python train.py --n_layer=10 --d_model=128 --n_head=2 --n_kv_head=2 --head_dim=64 --d_mlp=512 --vocab_size=2048 --activation="gelu" --norm="layernorm" --norm_place="pre" --norm_eps=1e-05 --positions="alibi" --qk_norm=false --attn_scale=0.125 --bias="all" --tie_embeddings=true --parallel_block=false --init="normal" --init_std_qkv=0.0421 --init_std_o=0.0523 --init_std_up=0.0603 --init_std_down=0.0603 --optimizer="soap_variant" --lr=0.00644 --weight_decay=0.0 --lr_head=0.0102 --grad_clip=0.5 --warmup_steps=200 --schedule="wsd" --decay_fraction=1.0 --decay_shape="linear" --final_lr_fraction=0.0 --batch_tokens=[16384, 32768, 49152] --seq_len=2048 --doc_mask=false --train_tokens=138500000 --steps=4387 --dataset="wikipedia_en"
Each number is 128 + 24 x the weight over its row's rms, rounded and kept within 0 to 255. Layers, rows and columns count from 0. Numbers have three digits each. The size before them is the row's rms in percent of the matrix's.

# layer 6 MLP up, 512x128, rms 0.0605, rows 94-299, columns 96-127
093:165117122152148140121116129179126077161128117116107094155162161115112117141093131123132081124095
118:141116174133133118126132091124152117142150112137151099180137144125151124110085152173082117132151
096:131141173140103103138126148153127147096178140127135135143145097153144117127141120138126165160113
097:140143111088136159163113170139125111145080148128123102116163110145102116108094160137126120130144
105:107129102133165128124125119146094129122117088144099101064119159115098139121111142110085168132133
103:131120096169133144172128153153116164140081129124160144145132123148148054120128128117122162142120
104:150134126115089172159126155069112149116164137137134108126155068126128102134100119172089172132110
109:102132137118141115102125151105105083146119116135124174122156138118131172110146154166126124080093
109:130140159105115108125135108112137087095103110150112099128134126099130145118172142202182102095133
101:136107099131133130123108117109096143118076135162132161126112129099146132105098147124136108145098
105:068130089150114156138103126139120137105127139109116125125151073186095112114085090122130131117144
095:142096120135101101147124168135089106136155078123122133120134144131098155166176147143151172138137
097:109140088149117159189130161109141119162112100095145117110104139124141129139098142124133105072114
084:109153166150140086132147126096160112142134112150125131175145156084114088148105115126207135103118
095:152138130118141150142154079155123125166089113088063124124144130119138159162132142132159129131107
092:153113162154081128083110160143105136109096141135153124118088043126121134116111112118141141109097
092:112082116168148162152106134156136112137104116118110129150103109133092145129128125144121192104120
112:111090111118052172116136130057106122113108110074111197160153137146141125086131113140132080119135
100:125136109127135142103068107129138099125124114098092108168073170105118132127124171122122141122119
096:124140142130133132144124140107121153154115100139169129131103157133103108096088120131188131147127
107:089123108139111125133117138131048164118143155111134118139142091126118097094105127090161113136133
099:080113075115107147148113122145107128098144166128123137159123141113140120148151102106102125088105
099:114154110144131141115120150103108117086114164150117131081117165144129145156085083078119149139152
101:093162123163160155162135140106133116161125115165132087109141084138106133131094133118147163115154
090:146115139120139140111153105129156132100125122114071126156113134165152136101133128127117093149120
091:123147155133134105142105150145147070143146129130114113116086128121205108140130143149096135123116
091:166132115129155131130167111141121106093121135119118108143126130124151134129120161113123165109125
099:130152118141113166120131127123128120103131116102142143077162147159141118155139121116134146180097
091:096122070101124181139160124134129120127107103108115111096132121122120073119124134086100097116129
104:128094125112126142079105138069106140111127115134101132127134106097107142125093124128166221136104
082:129151139131086122159137097120133106148108104126134102161144141106170115179174108151126145147121
089:102122135142126136083110078147136113159128092098135111124153152125144104098130118144144141123094
104:079085132149083135130116128108116139130134094137112150122150087154175135164138102157096146113111
095:162179125119157159125121149136127156168136099152193119110153095134117131098113123106116114160128
111:147086080138136150155123144157136117127123132143125095107113126182165144103089124170117159112121
086:141162102093079150131131162133138133151134086105130090131170079146105111062142110142123130173125
120:113132147130152134135087137152138079136138118139091143123131104167125138107148129101081109109089
097:091098103149109115159132121117102115113128121154155132160150109144153130114155090158133062127152
090:137121089142145147137126119101124104076115147135120110109084098140150119121157132123110108101115
101:107151086150140130093121116145101112133109068134135137110101133210082136137087136116119140129167
108:118090097141081119123099147089177127107133090136099125147139099142140131105106145109070122148139
098:126123105110075105162080146108098123117160091114094166145092060134146143129113115142092176129126
099:154130081138124165089130144141125118178155088123123119140137130162135111183110175191116192143144
102:133165133180149142110113159148096116102152134147100124115110114131145160085098131091137140150132
112:153154132113088141135168168095107126090100101042126105090105109115122108138116125191099092139127
099:128169146117148117151107094133113118120149117110123110170158133121153120109160101131144077177128
093:098123148164108130100149137104094158127088106114105133157134080115117137124167142115145110099128
106:144083118095119108129133121145111122102114138111103137111114118151118121098137153122126119088160
100:129109092151125146135112136119120157123158123132112128146137140089103152129114102156157117125099
110:116180125099123112159124162119086119117114165144089140173102127145154152118131137154100109147138
113:107155091118093164075157116141165120103163142145156164116150112105103100112145133116107126094063
100:107129083136080102125113119129123121114146110107129119103148145141130126129146121127140141103118
103:136087107135113138156132124098158137123096129111165134144151095138128141147149125081137118139166
091:121138132109117109144128107134146110131124136150148099128146118092109123116128120151122162150107
098:132101114159127096088123151091113149133124128076136134105099139157082153145134143137157148109115
092:139125093144112149134142140094120135134117065111109122122162100154147107131124092098129104121107
098:135144134122141113139164127136138130140069079122123165119104100123127125133088138144134151147116
102:130161096114104178127118155124120122098144116107149151138078133129120153174120154118128143072137
108:166144161108118144141137181120096132118144088100107156136128127115143147133137119155183119171092
103:138119120093127154114132153083133105083129115145088163184147139121120132096133165148115075161125
107:134134129120149124093113167132121110116113140153162157085133114163125117175105090151177115141084
085:109065122164136087159134112179117111135118127150135107112136116141104135117141125157145152134140
114:119131098113102131113101158082167073127109119149139141122138170125071139111069085138142107082138
088:128149132107146139093152143110104121098147149122133105153159189150160104115143153167113106141142
101:115148121110142168134175123191083081146131130139126117113135110136145109105107153166107150134120
108:154124067137108120140115127096115128144148138106146153099102134095146120140100106095123089132110
097:086138128133141150101104157110112167111133131124125142112070144165123105154141135134164146098090
090:147150100117128126129143127121104120151108132113136103136172127116102123134112123151146080168146
102:112123116136184126147119121085121100104130135152106115104128127098094126152120154110137165108132
093:105144149126093117089129121082110083126153116106117116101148114169140094130108157147099106117121
092:131126105105134127113107099175103138120118133158104103139156096163153164117121118132133130100153
104:105136116136139154118093151131092087070093091124176148095120124147155121119079102149155157132138
098:113094123165093148129099131100115112115137130141132135091100127137149093126121108074119130118122
095:137126107115108112142110136124135125097087120138103151119152160107133117142152152120142151094115
101:144122135135132135137076134136092159139109125140139133106143142140101123121141138124164083161126
096:148151189116185153109160130117131137152129180141134161151158143132134090154082182128152133137181
113:167085128133142101115143118139109142129170135100120134139129104125140175157127114105166065097112
097:132132081121113088116159131148096121123139106090116094095123114112150113149162102101150116126130
113:160136120100148161115146160162150140110118099150093155086097122085147147119108144124131123094113
096:164118123147122157152145177161148136113145147105125173154135170135140101179149167139154124112081
090:121124162085143197136112119100083152126123149115133112153119093058116138120135136143147083154147
101:110083123124133099141107167152179137115076118121104126082125120166162111137142118154144095117088
090:147158140134136157145104169128085124119132100143192124129090085148114134131110107158140138108095
106:076139100114120117124116171177151087131143110117125140157119093164113086144150089135121153081098
100:156085102147154189065125118150128115114176085158130101097102108135146087098107171119131117121152
107:119135144161098100136139129115144096149113108171093125120132147146122122144136143112106107120150
093:141093119143117100181104162106095120126147163118130135123097110156112130121167095107127075144119
100:151148129099125106087172133100073079118160132110139145083140119093139074160138137131112120116102
089:132145140121157113128114171097106149115146112159122143134116114120135099153133142116156122133116
090:100145076138122090097108122141134094125098156100165105150140126141132155109114165104140079103122
098:094172131136098146100128118113121124155154147102120148156096144137122109157114127133109132171072
097:151125095189087140101129113152125124157118143119113144114155131127111131128098162163138068110130
092:113135129187130116116106173104086097119117139147151124118112135132171102090120128161146108138089
080:089179140128189164137114124144126144141135124139127144173117117121100158127132149172142119100126
093:106118089141142119109136092107072110105162093168141119111156138127192122103139149118160105109099
093:136103119117097139128127117121146123109121098126128072130119147129084089118109141126092082149069
101:145136135163166145101123134148157119105135065120098147103143151108108130111093109160121127091144
097:121147131150131086172125129131096138123113106132142109161147091115128147123120120139172127119107
106:144111123167130111100107149141111098140128115117131114145108134141119109124136110127138147129087
092:094141132152083135127119145130152121121154099169075130107119134118082135115087138130112067142155
108:132132137138172151113128128125104115095158144141150116146115105095158121195167129179119123117131
087:140135141101133121137150130099148119117120138113149099132088138144126049096111136122133112125110
103:127101146112090147151149145161104127131128116113109113139138138102155088147143105122108142123077
113:139120101115102162095093128140101145102156132131104114102127098145136135122125160147115103157079
099:121140114103122107151161127095117115167153129132129121185115087170118107140106127108156111110115
095:155096127157153122159115156126112137119105135129107107181100142160103133078151140127117152119105
103:128164120143118158094077091129130147138131156087151105117097135146130085079106158147126171154129
105:100116119118124095144115106115111116141169162091128144083131146138065145096166133086142096117121
099:120126111133135074168142121058134122089132120189112166123059101092107124113138114133127126102118
082:081102106141143107105112122135126127157120147102118162122099111143106096151141113057148136130100
097:108110120123087121109136126118125134137140135115106128111137104136141132093137104106181099105151
108:095097100119126114121133089131104119125180120128103136175132154119135125117122152140114117126099
091:142104107104138125178090138145138138128105083147144170144113131128105156138143159131152118143135
102:120142123168125103121131151148105120130122178112128119154167159130143161125105145148124158140139
094:152151091106140148106106085106119101115139134120119120143115118141139180135140164135128143130106
103:142141133129147174138163153130140117087135106153137080155107104120145137117123122118107177109116
097:134171119109139142110112148105150147115133121172157174140132169145100146137097114143181111123109
094:111168112078126114111128144105128099113075125157124143124126108089166090122108123125122143119145
103:137111128137104127112110112156155115113046109140096121077128156104136154123135120127107124151125
103:143158102090114151167094120098122113072119107134137124125117128124123145090090104131138125130091
096:120133159197123148153142159098126116119160162138107107140079093156078105157121142182144121128125
085:158071112124129129133123107151145133115102084156114137141129122178130138077074099117133155101126
107:153091111116120180110137183122112107087135129108095142174108122145102107201154131129141117096079
099:132125130112129111081087132122080123100139117116112115113134107134121107099125135145128161087152
085:136139122134161118124144144156109119131120149179161144130135135139129088100103170129132154108150
109:118123174156094119134139122150106117123099150097103157083121128134100088143131126144165096119127
092:193165130080117113116122133131099119081118130133142164086120092138122114142099122193134103082137
105:123143131180142132141097156129134166145104160101116079138164143120104158127134143124079146169159
105:096143064128103120114135111113105107119144144160132105135105116113109097103100147119124116114120
098:093122145092103115163098158119119088104102095153145116146136086130130105125123144148088098116118
102:114170126163119124126154106164110096132074144121145172136137094155154131146110120137145141129062
106:132108131138110127160179123118111130098165113135131119126153136168129106112094127141128100144121
099:146087109144144138145109135086159141136125108136145120182116088158170134107103149137111122111089
097:173126124133152143132160138144113154142095087167126183079116085165164138131116142142124161103109
095:145166145136125154121132135094112121115116120143139138085121157136106152111147091099122124082084
094:105120145102114119154103102069161098124123152126128118145151139125078165137131152141117096143114
106:112120119101064153146121163119150150157108097143090145144114107134130090133110122103105152125106
096:098125148111116157151157151091148094137149113080153110132128106161195115172114155166100124119114
102:127132130166136210111112132092107119154083146125138141107121148163093141139137129136132140124106
096:123159055105144136151125130092099116094121106115143112122121150134163108119134142122128127142141
095:105108126115160130157157123136109091086143145137111090118147099142150090126098169116136102145131
099:130127107135142124087079100141116111105147115128105122106106151076147169147156162148138124099147
102:110097119112135119126126109123156115112154115092076139125096150146160109128122131144116140106123
096:092168101146129103094130136098094123142146133132101100119135106105120124140107083131146120111104
093:109134112150148113119146131097129122086134138158116124170107163097141154105163168157119130181139
117:103102143128083130110080121131146096145134136158086115121126107143097099115100109117120134128149
091:098153112120142130125106152125105144147152094141143101165137114138145133194146130136108123135153
097:138114091134142145162107088140065150144116143173121114139095141149135094054089135119140099152118
088:131106093152094116125136142183090148085119114113121119146113122122101140152162151141116094125157
101:155115113139138097077127137114110109121149144180106093150130121108106106145121146114118097145119
103:146123114088110175103126114108143167121131163146186114125112114143130112140082165112140118106144
113:117128092155123134143140136101118130133174144141166110133121075093123140147155108127154148133144
097:143137129142105129123097133130144119122111107154142127090116124132066121138098118096170109123115
103:053118104154085153120147138096138154116125141153144087131132138134107139114121187149138158142155
096:143111123130101129089130135101132172135137171145121115114177154154110115151139137131155140136136
100:121098090130103138083106123141107117138133163137138068125184116147149126083109139175103145105143
095:119145123125129190145149135105122134079126113135145132125124136133130177135106092143100108083107
106:116162101128140129120160153143130114100165186177122120150103090136141169114134142141108111148145
112:064139080158115120131119156122101107137161142145086143141115105075137131114131136087090106126137
087:107081133149144078130148152128107119116128138190089162094133115124118135145148130115159173169118
099:107133144121102118115173143131121109107147139138081120117131082105146135129119130116129131130133
083:107136134126154114110135087110094112112129117136141130107125145116117110125121126128151115134162
104:156135138148117133143170122129104132149131146124121102130117070091089169165121109111130138132107
097:154152126134140121130118172163144090112077098111148119137130157138140113137129109119171173163147
084:132136094133102118153110140092094127124148124164155101109112089125133141093119120098144131111141
099:099176131083135157055129156119084124127114143122108102092135092142137129122108113123132128128123
107:137086100112109140108132130117081105112152111072097142095105116134136107128163128110147129142144
095:156169118169158093173119136137119122153105108128164151117146173127123122155096173145180109137145
102:123119149123120129124110118128109084115127130167124111121144146102169141144128148147144127122088
094:144106105149073138138133160085161136110152112105152089113141131134091152148088105126148157098145
106:157155145105139152134109116105140131084122146122142127125123108135138073180106156090124115133115
108:146132092152127156132101112070113136132126135095133126129153118107122101098109144134131054097124
102:139106134110105127115066144139144130177147121109133097135125122147132153067143106104103114146144
103:098141135134061169113090126086107138101130194102124122119124103088153136147116136151129124133142
111:142104110146116115128083160113134101166133130128099130101116168098123141137117141123162129139093
103:136146126111111104096108145132152076117126141123109140157095147159130103115141116162135125108144
099:151155128115140100102151105080084123102137131091084154099135115129156174152090170121125118132127
123:156092156120142198125120160137156088135146145140137106110116139133157152133137129113172114177174
096:088173097135129158117137116171091146085147128135159158133131134156133118131165139136125125111133
095:186107113153091117127125148119129137114135090136141104120128114137130088178123160079146135104145
095:124097120139122139145103129119138093127090098129086096080174130141127129115115121117149112114092
095:109161114159084149071138123120073165153154145107138202118099142131142145099125146161146132164187
084:148130105154119063131108162139130157125133100156160121123143122145127110125082106084113123138102
088:139160130111087106146122121141120117085115082121126137141154123164141137116110088148149127177104
101:142136082122140100090125122115149133109090143177167147118102129173137154151091058136132120108101
114:136139134165137155139083149157151132140150101146150131112102141111104159143081107147133141091107
102:121114099162148133083109130119151121090146132063113151114110111107098108118136132117141116129110
104:101156151131110130126131159132114135134135109151096129102142143081149140137119120116111154148150
095:125121153144133168139129095104138181121067121161145163148139141150138120090119109123177135161142
104:122133140128127119153111140118136125121076093107145094140135154142164163131134146157117111115095
087:116091102135179114088139156116104095141124075111137099099133061121150114151155091126140102138125
094:140129151121094154120103128097117118147098140085128140093137119122130130130159147124143151121134
103:124144148096145093108146116119144106093144128126137122106174114139130121116146151130148145173100
093:149150147157106154115131081088113131102114108102169125091186170103153144118110127105157145106152
092:152073134128071133097152121167097097123131102096116093133112149133085140093168112130102110095122
102:142117131093092096124124190132100112100155079169126106122136137135187117115129133145122142164120
107:104118090170106095149132166147123098117129116118099189138121117135128102147106103158110119103152
101:171108106116125088087101098143161138063131107137115131100172127116162138139115138085145150114106
095:147110126156169097131137097177122111111101143121101130085135198121105129143140127143152081142148
100:110139145121107152076136132139087123131106086145145134104106123103104126129109130142159120134156
096:165154082145137121122097119142161122104134147146122123129086140123129112097159089122156146153111
103:176159087124110135114124085118134145097170099153165178134125135108137093139114113137097126133092
096:101076114111163130101114131111101146080111089113078131121145141109106068118112131104113150108108
099:147087142140121104149116145135172078119118053124172137110103139149106125109137147120110134093087
091:171121107146106138145137115109129164135136163076116149123108085098115126127134166129082167072122
100:110122110117140128121124100164124117129148079115167133125120156153092119158084113122129081117139
# layer 6 MLP down (transposed), 512x128, rms 0.0603, rows 94-298, columns 96-127
096:128103156138096139093132082132146098176104115157128141117184170115157102131136109110154163102134
088:140111147127132098130128108138106135127153118142105094121110137136137148130110063102092137149163
089:132105077128154117097138117111120141123134143134124129154114172091080151118055130128136131160093
103:156095118188115117117145131100138155156200147085132140102103130091149150158101092097177151157110
101:105128084104075127167141123121126113098150140098157178120150110114116133102147109104170165142141
105:129141126157133129103131139122138097134146197096106123106099115120125183165160116131158092115166
109:130112144146163156118114140143184117115091143087151141073113166086137151128103135138114143142089
102:156112127132139110127131087144137180142149134146099106129109123127129152146114080125117131183178
105:079137151098125169128123104100138132122112144136175140121134089109078126135135153151173100118135
105:123147107099125157133126152107121097110136157105094114118096085109162123153166180152151153080158
097:155113129114113144127155162169151156079114085110104146136118150148160129118112110074121097111116
088:114148170111150145151143092131125132159090138126158089128153136121133111104176123179112149144153
103:126108151136113111142115090143074146113123132174161142143147130130103143126129101128149138121170
097:163128105106168106066128069158120133107152129094129137101152109175139135131135068096124101133150
097:106119090143148139114136103148164117107133102126136120079112148131134168136155124139139115082164
096:104145150135162139145126141105128100133116090111124167096135178146155062068071136126081167113134
097:101128110131104098124112136161142160125188128129130115110115095092165112128151086094107124145121
113:124159143072110144157100093109115134126086098136149143147094166133122137095128143141155132125169
102:115137107137144132088140148131107096111130107130149133122079123108119146150162147107154109122131
095:123160122105128144110125100107147133080115173115105116140139094120115085127152173115112151127120
102:129172171135117106145121132137183135153128175108133164158130100165130103156124124127118157099191
097:144137140134129156126092127156167143156133087116112093106113154097122086088112136159110106147183
098:124102162151118151137114112126153085104116156157159128117112089167117101134086095078138146106119
103:147128104166080154101134100152106119137103120096094132170075188143141115137149084160100117118090
092:137108133135131162150100128133087133130157151113139133109114139109101179119107156093189090120100
105:107155097130134152096122102118087159100141159110135111158103155188104165113168119100157117098134
094:074118165131115114092119143116111138154144111123118109143093102128137169178110135146163092148126
100:136105140114143126114124151169120117152110100156133143118144124138109131156086152130182176102075
098:130128139119132107111152098127131122087137154126098125136115110104163143137126088099138155129172
098:175148104128142159137114121153112153146160104124122123160120132169119090108116149144151143086099
093:114127153105174094106151175142136129117140100140140130062154107139124129090070158127137143108124
095:139149161141135134114114168073130164144115159149134116142115069120140134141144126155106141142152
104:125111103149127113129095088130105106097097125112150145119136139149147104132112181143096106115135
092:135145139106151098131141113138129108109143123146122135103150144113129105127124135135109098114105
102:174114142065097115134128130152111092100106143127165104089131119155115117134136114137121120062131
092:134075136088134161130137074119135183081122141147096131132127136091126106151147157162123096119144
117:120136110107128154128089084148164103126088181138144154117115124136136114149114134115112127105109
098:116151159081138123100136125108139169135092133140128131143102102115118131088141114129142163137118
095:127158155101196100136126069133071105134129126174146127172141095089150111148080116123161132138155
096:130194149146137117137092169131121109115161140153115151143109136086142105123101093143132128127164
106:124122121117133152115127126139160121147135144123147072114084148126155069145191148127106109102116
101:122134124155174158116133134122142139143095149142107132089149112141074129106114086126118145137138
097:123133151143137112164158131105124091113141151111140114121171135137080140088128105107125086178119
104:098125119126153124155153187137127099136105125142135120131122113095148131134109108143158137114125
105:103127158135122146136084114141122110126095141150182124140132131161131156157136134094129138151134
104:197134149128131121190135175176094116175107107141111100090112093161129132134133136099133120121133
099:162128122112147101094106147155120096105135137111118091112082174121132151155164123142085127169146
110:127159177114152141112136122122161135137161112122130107113104105160140148145110142200129103098114
109:097112176159119101149149129111140106136139148120139131121108139172168120123135141120146125120148
096:109092129107092095134083095134099149116133106129128119126141094123153139113156118101116104110108
098:119120137133155089137115102126103129125145105118112092128109163145130158129121072118128146167135
088:187067101152137153167111125112097111117125133103117149147150130138160141168145067151095154150173
095:054111156135133095144088131149135142148132131099173144088089104124151091110130125138135158130124
092:134124099136136123116100135102125128135138119142091159164139145135156113135161104111125132080170
102:130151136127168137155140082153137124125131129160124171141158091088197149116130111143177132117151
088:113152093123128098142110135157094116164127138129109088131114145104156128111146148142140133150110
095:130109099132103110164128149107139144134157155112131145130191119149106080165106091120131142139131
104:078113134150112118103069166153115160112138167131110128123097081135111069101114123118137105127117
105:097101087119112120124094176109144146113145133146112106153159089096161109103162099113137123121084
103:148151116107169108157137133179127139113160129138127077104122165108145125134139104105123143110104
102:140131115114120111127096130144139107134132117136118089119131143117160144134039135143103141125131
088:135145124116140174111124157095109138132132146137127139138120085071115166131099113117160178128143
107:141127131149143137146137150127157108142111142152127169142160146128103160123132096150111123106140
090:161171116098111128098126138136120130120138127136119098141121082135085087087136132109109142116096
088:096124107146180099098149109135156176142110125136115120148143121100110127140136110137114122164143
100:139113158119136124102135124193136134090121118130134106119131141159105133101133112083079108127111
092:141141096084165120134150037140073140105110136126120119163121086164128148095131131134094136179138
105:146131113133130125126124178099116127120180102119117128134208095121139119120135120087106137131117
088:073108138118141092128121091099161122154123163148152111128104135136115160149137081125136154139113
097:141122123157187104142137133132117127121129135128108168084134117134184150120125113132164113151126
097:117151137150120093137098134163125129146139114097136132099119139124141114137146111160082105164105
102:133087079168098105088145135117134187157147118146148144172136109164083153133149086175130149148139
101:154100139117111094085139112114155175117103100155154138161133134127141142124129158140094138158209
098:130119186170133113119141102146109161122145146121121081161095118159103133136149071105111093127137
094:141116144119157155097133124139141083102192119138124103115116145122140155100129134143139104182146
092:131136132110134116103155103127105157121142092148096092127103150096138158116127051146117118174118
116:118142124112100109089161153119183140156098109141105134135125154118122141087101144134156171109139
086:110153119185121155134180156142149119104114128119097124178084141134115104165120146106144082131114
097:139184160122132119100124106118153104121149094121167145176152149168148161142120146129124115103142
085:104106124092164116091082095102120144119158116157120104129070144149145148147130118114076104125102
091:135096118078131075095167101122147142124152136100136119112167171144092148148153110106124097146109
102:137157123092134132152133146125132114115100102113123138180067138120130145118162185119097126187142
083:129127138112171143160133105123092134136126099115088138157128137125149138121131073144119077152147
107:155130090126097128132133140094092192128116146121112137132111122113156117107111131137081135174154
098:126119143104119140084093075119096118136089119099103169102148150118143186134155116137133139115091
110:156091114120153115129134152121114151127070155130134109124107126119100156124170166113106122134122
092:148145100124130121136156151141118133111146139115114175114133170098116154130137175144148196123156
105:114142152116128152118156141132136168104156144109107101167102082115160111094204126108153092169112
093:115146115108142145109149106129154135108089157155095133168133136123093107112100085147115102113114
085:086121087152147098092143132096126098144133071135115142146112133160111151066087094148137134136120
096:067126108113105134123100152145138126102110154144156060142085140173101148115099106125096122140083
095:108137101130141149174115085125119151159136139104126166163141166121125110165103135114157118130167
094:148078098090126117142117153116148124128151135138126106112148100161130171164137130122141097144120
089:114088128144149102123154145128133131175136153125088137129156166106160148125083093134113137173110
088:153087165103108118129107138165175113169141115133198114133112107138089116132138138095106105160120
098:110101166128100102126124120127101107165126104157121153109156095118149111134134104149155147081132
097:104166163153087161134105120123143141119133137124123075111148128095141136151159145129137127088073
100:093095137098107133142155143171132089135135147145144107103105127112108085133140110143103175151093
100:140138092131124126117146102168114137101173123147089111140128100144104174088115119111150126093128
087:090150153156159172099144068131118166130114137134112147121086115118102117097126154124151136127089
115:136148050154134137137112124149142119156103163148138123127149113168128085110128159117117085148119
093:105117127120135126159123136133131118125129137114136100122134136158114136118133127113115100120168
099:135162116134146147147153169106131163102137100145184115101136123123142116109111125101097131138090
108:111140124146130141083128118137151131086132096174108103116131114135138134125117141124096125153104
096:116109134113097191144109110131122163156161131067068156110147150100167154175101138148142146103106
095:103148153136038167069111120136139146104108105115103179106149108125145098167108128146150074126107
106:093066133120098107140081085117114120128116148138130122137106147162153098113158166140141107126148
100:116146166100145159136114147178119146093131131158130113149104090105112178106145150134101129127146
091:127104154152097133126148089142107161121144133114085107150156144122166159141134092082140123146162
099:135093121109141105141126109123096093070141111126115103141111116137139178129125160192130094150125
095:148115114132127138155129124118170121138130114149171152113113133118139146142123097121105112126107
120:126110095129110101128146145099114109119160133135105156143142117094192155130149176136131105124120
105:132192096135121158074169158116107124125129179121113113156134122136104109075120093128101110177138
097:112087101142134166100132109098096128101128119122112162112133129144145111145117148115126202088111
101:165145134120123144146110146117087151101121119131133158112095143146126089128101135105159159105138
099:162112115171113141146122100142070179113108120100117096153140125092088169116120159107126113098102
099:110104113124139143134149112112110124161146142079116123154139139121130130153127056097152112077122
094:113135139147132144126146111106140100101108134115140144097097126139113147142127111115112076136084
103:123143140085127126142151178138121135075108153101157135127145115104127105093154100137119149169121
107:143141166144134161104106142077145108100147145118151083120153090103114123087154123133119151135127
103:121125146115150090154158128116139171060189070136150172119130134091176137110114131129115126106149
093:129163146124162112141161129105143101105092184127163105137112137114097133159162132140113135147110
103:124162139128133124140142092153142108119142166113143107138126132107150159121121138150132115148133
109:125131121138091123141136145135160113173115149121170130123113102173084081118103135122103131131132
084:192117115141133138117132147118112137127151114065083095142122091146156100170121144097089103135136
103:128150128119121154143124127098101132103056117150148143126104139150168102112172169116124163079105
096:119134118112136093120102128133129133128128117139110148104119150101097176095112143148145144160166
102:117167113095146112126107096085157149068175089103173166166159153117101125122182125132124124116133
111:109103091106178151137157101141135140124136107106125137148152136139106123099116170136102140120165
091:121104111143128130089152095086133115150130149110117138138119186105129136120161124136153138120134
092:141099151107146097091126083126107149138160115100122121131098165110141152112104066121097135168144
100:156124112162164155104096101109100177154109120114143128140165131132079107099128160103139148132098
105:117202123119085159127157117099129157130133098123116118114131094116088146103115138173142114134150
103:181128140111132093167118117105107068127123124119148069145142128082106097123131095125141139118162
092:085073133138173116120121137112141151111158136098121123134127182122152106132143106059153175181115
095:149151129146122141127174141125131138124108123183160149117085127105187122083100134104158145123103
100:097109129117127153157145127089123125143121131115140124057138096137122132155140135125123122120127
099:147085130121117116125114140126104170126128124131122132159101116134121105125126153161126075085128
104:135080132131131127146093150150150149164113132164120136159120089154146098042127171090146112104102
096:145137094108139117135130117129185110149098138119111074142115098165084163156112183137108130143097
098:108124154125161122104104152123120168191151115164114134130135173154118080113145101128112093152113
096:096112130108132147185140145130110158140147124148145061120125175144077123130165085156101098152129
102:095166131123118126145112082092123095112081149144144154137133150136077162143105141091153139135117
092:102171124102135128112130090131120139137107133160164126140142093109104137160163119105079128137171
097:130148154107137111105105154101108168151150122096157117102107127123136084129167105145163096100091
116:110138079151166142141103095171103159151130086131117108129117156105140086113175139113096124076107
093:129129117125114118176125112169139102150108079095135162155128110089106127122107086133165171132149
092:149128120131133165164117144154127114164136147132124158108140149139149115134124198145164144103125
091:130160131089141121132125089106143156153138135124126121141159099092133115107157135115129147109157
100:117157143099110127139099124146125129130061132200138130118101125117159142110116166130153162112172
101:145155122116110204125115123110104102105113142129126141169124157117145101152125140139127117124157
119:110139155099150127101089142096108099121144162136136068125084109113130133134135168152149121114129
098:126135092151114129148159105119128097073115147126094131157158139158091111111117138102145131094139
114:173164161150136129111083137177139126137123140090142112110141128144112153141164056111104074133120
093:128128117098041127153175101166108109130137142098144087141126124134144164120156093147161157140172
104:120120103177151114139154145163107100169141141152165126142129131108166138096137134137134104154133
090:119076141121123128124135111126128155124108127147106112137161136135153154100118172089148147092168
101:112145104141076129147111164140143102128143122099111201099146171123128136109103136140113132134120
110:122147124129137132151128134127119124133137145121130115108160137109088131124137128121058128126122
092:129138152101108173118141120112140104074096136084166125150086127104158129162126143123100096144114
101:119125132112120113159170116109157135105156122123140102187140111125104172188105166092098120111174
086:141125175163158125116108109123147115144137151154164115162136128111095152148142142118137130150076
104:154138087133148145136151132126168099176095096065144106126169119096135157144120135111107138112144
094:109121124112094169179170131143100189148171152137178105086155125154138137108104108104153173102097
090:160114157113133104102096113120184095128103137112110109141129158120131128168091143111063119137126
091:165147155134130106098144131138102163159149074113113169157107094128133148113124077144129167105151
108:122144149088166113107117125075119120113129176124145158157091093173164118151128115146142105142144
100:114110155122130125057146135114147115167111117144137131112094094158151141135137138145106163129131
098:132142161123113133185081119146120139135101140136127162158123129099109149144090155125127113140133
105:118164116084164113155142167108111117119122149096144132170091161107143121103130149084136147111115
105:129162119129067070152166150168134131136154095095145139177099156119173085142145112115107109156136
119:110128113138144141144125112103121103091131123101077111138157118110163146128131126146080075141118
112:150148127199131129119163131100123153198159134169162150132122156087116112155156117141135143152120
113:131097122124080143133113145131170113132140121161165137109107128128085115144108166163111106095109
114:101073124115170115117116120109129112135047099177141139123139168115110093171140140108141126119113
099:128140091086117111143092104098087153114141135139154137131110140091123119093123144146132110106157
097:142145166083101127131138165115065093111166099140084102135139096132151127113147105144136142124117
099:138113098138147109111116092127087158121145117131083115173114140135147165143143053122121153149152
093:100132158139117139120176073137123116115115115143126118164139140127133126139117109113098119174095
097:112164143100137105154113131153123164154140098117113120168126155120134157123156128138116176145108
094:162144173133137100119131127140131146117117123174159118134107124116156148128106117137151134142143
093:123137118124174068102094138145164085171137083094132144091140144112140139113122151135107121113166
091:182167152162138144058124093117136120119094143097149192140105141150081107144187134124133115095165
094:156194108123133125086115123101150148132115120159141088116120097116126120143123145143132113119129
108:151134177112148123137094165169113128114128123125096067110131138093107098171178128136134113092110
117:192122139181121134109156129167101137118096118123144117122116135144141125135136117147151152128135
092:104136128138133126092106145088121135135143122128141102105124125122173095116097112089137085161107
103:128217140119146080124137111108156111131153137136159122106126090141125165111164096169113114105133
095:140107129144103185126141149121104126170160129123126121085117075096132097146101134118057127157190
100:124148123125155104120152123130130117126170115130095134119112112122125095136106107121162140099148
098:099159164120067110162158157098141097122077112136132089136161113135111158118090138117149147160152
093:163118112154130133067149153154128112116131130166145120122147146118128099158079110124127099117094
087:095127139151142089129128121127095158139122149093130093155094137080114147132116115101141126159144
093:154180116104101174119160107132102149124110090130124113129135107150128130108149102108104173131151
093:095177145144142115148134125122114109090126134125139150097126077117148109117146125115126109147133
100:157115160129106143122133110145138158126103142175143135101129124178125145102128126087167146118107
108:138141132115145107157115110116108130143120125142140142138144159122138126169142115146160098106104
100:140102157122117153105121176128070104148123125149128109145115156155119110138137175145098094102115
089:102141124124112118128149143075138150150178182148151167120128104132132115091140151130165200102113
092:146103121138118102141145096151116138148169131130090097151117133173136151121115046093136137161137
098:128111138143156113160109149095092136117128117111119158131112084147134156139060140130130132150140
112:138069111093109077138110059071092132111122115105134144149149106105088143140083116137094151173145
087:117137100151070132111130112107140121089142133136159147115141133102116128163136173108140142071149
094:101128146110141128120166134143117124125134072162111166173134120129127119160134134091153088148141
096:113129111133107190109156134117125117132160123122152060155134142121127167108104066134145124141129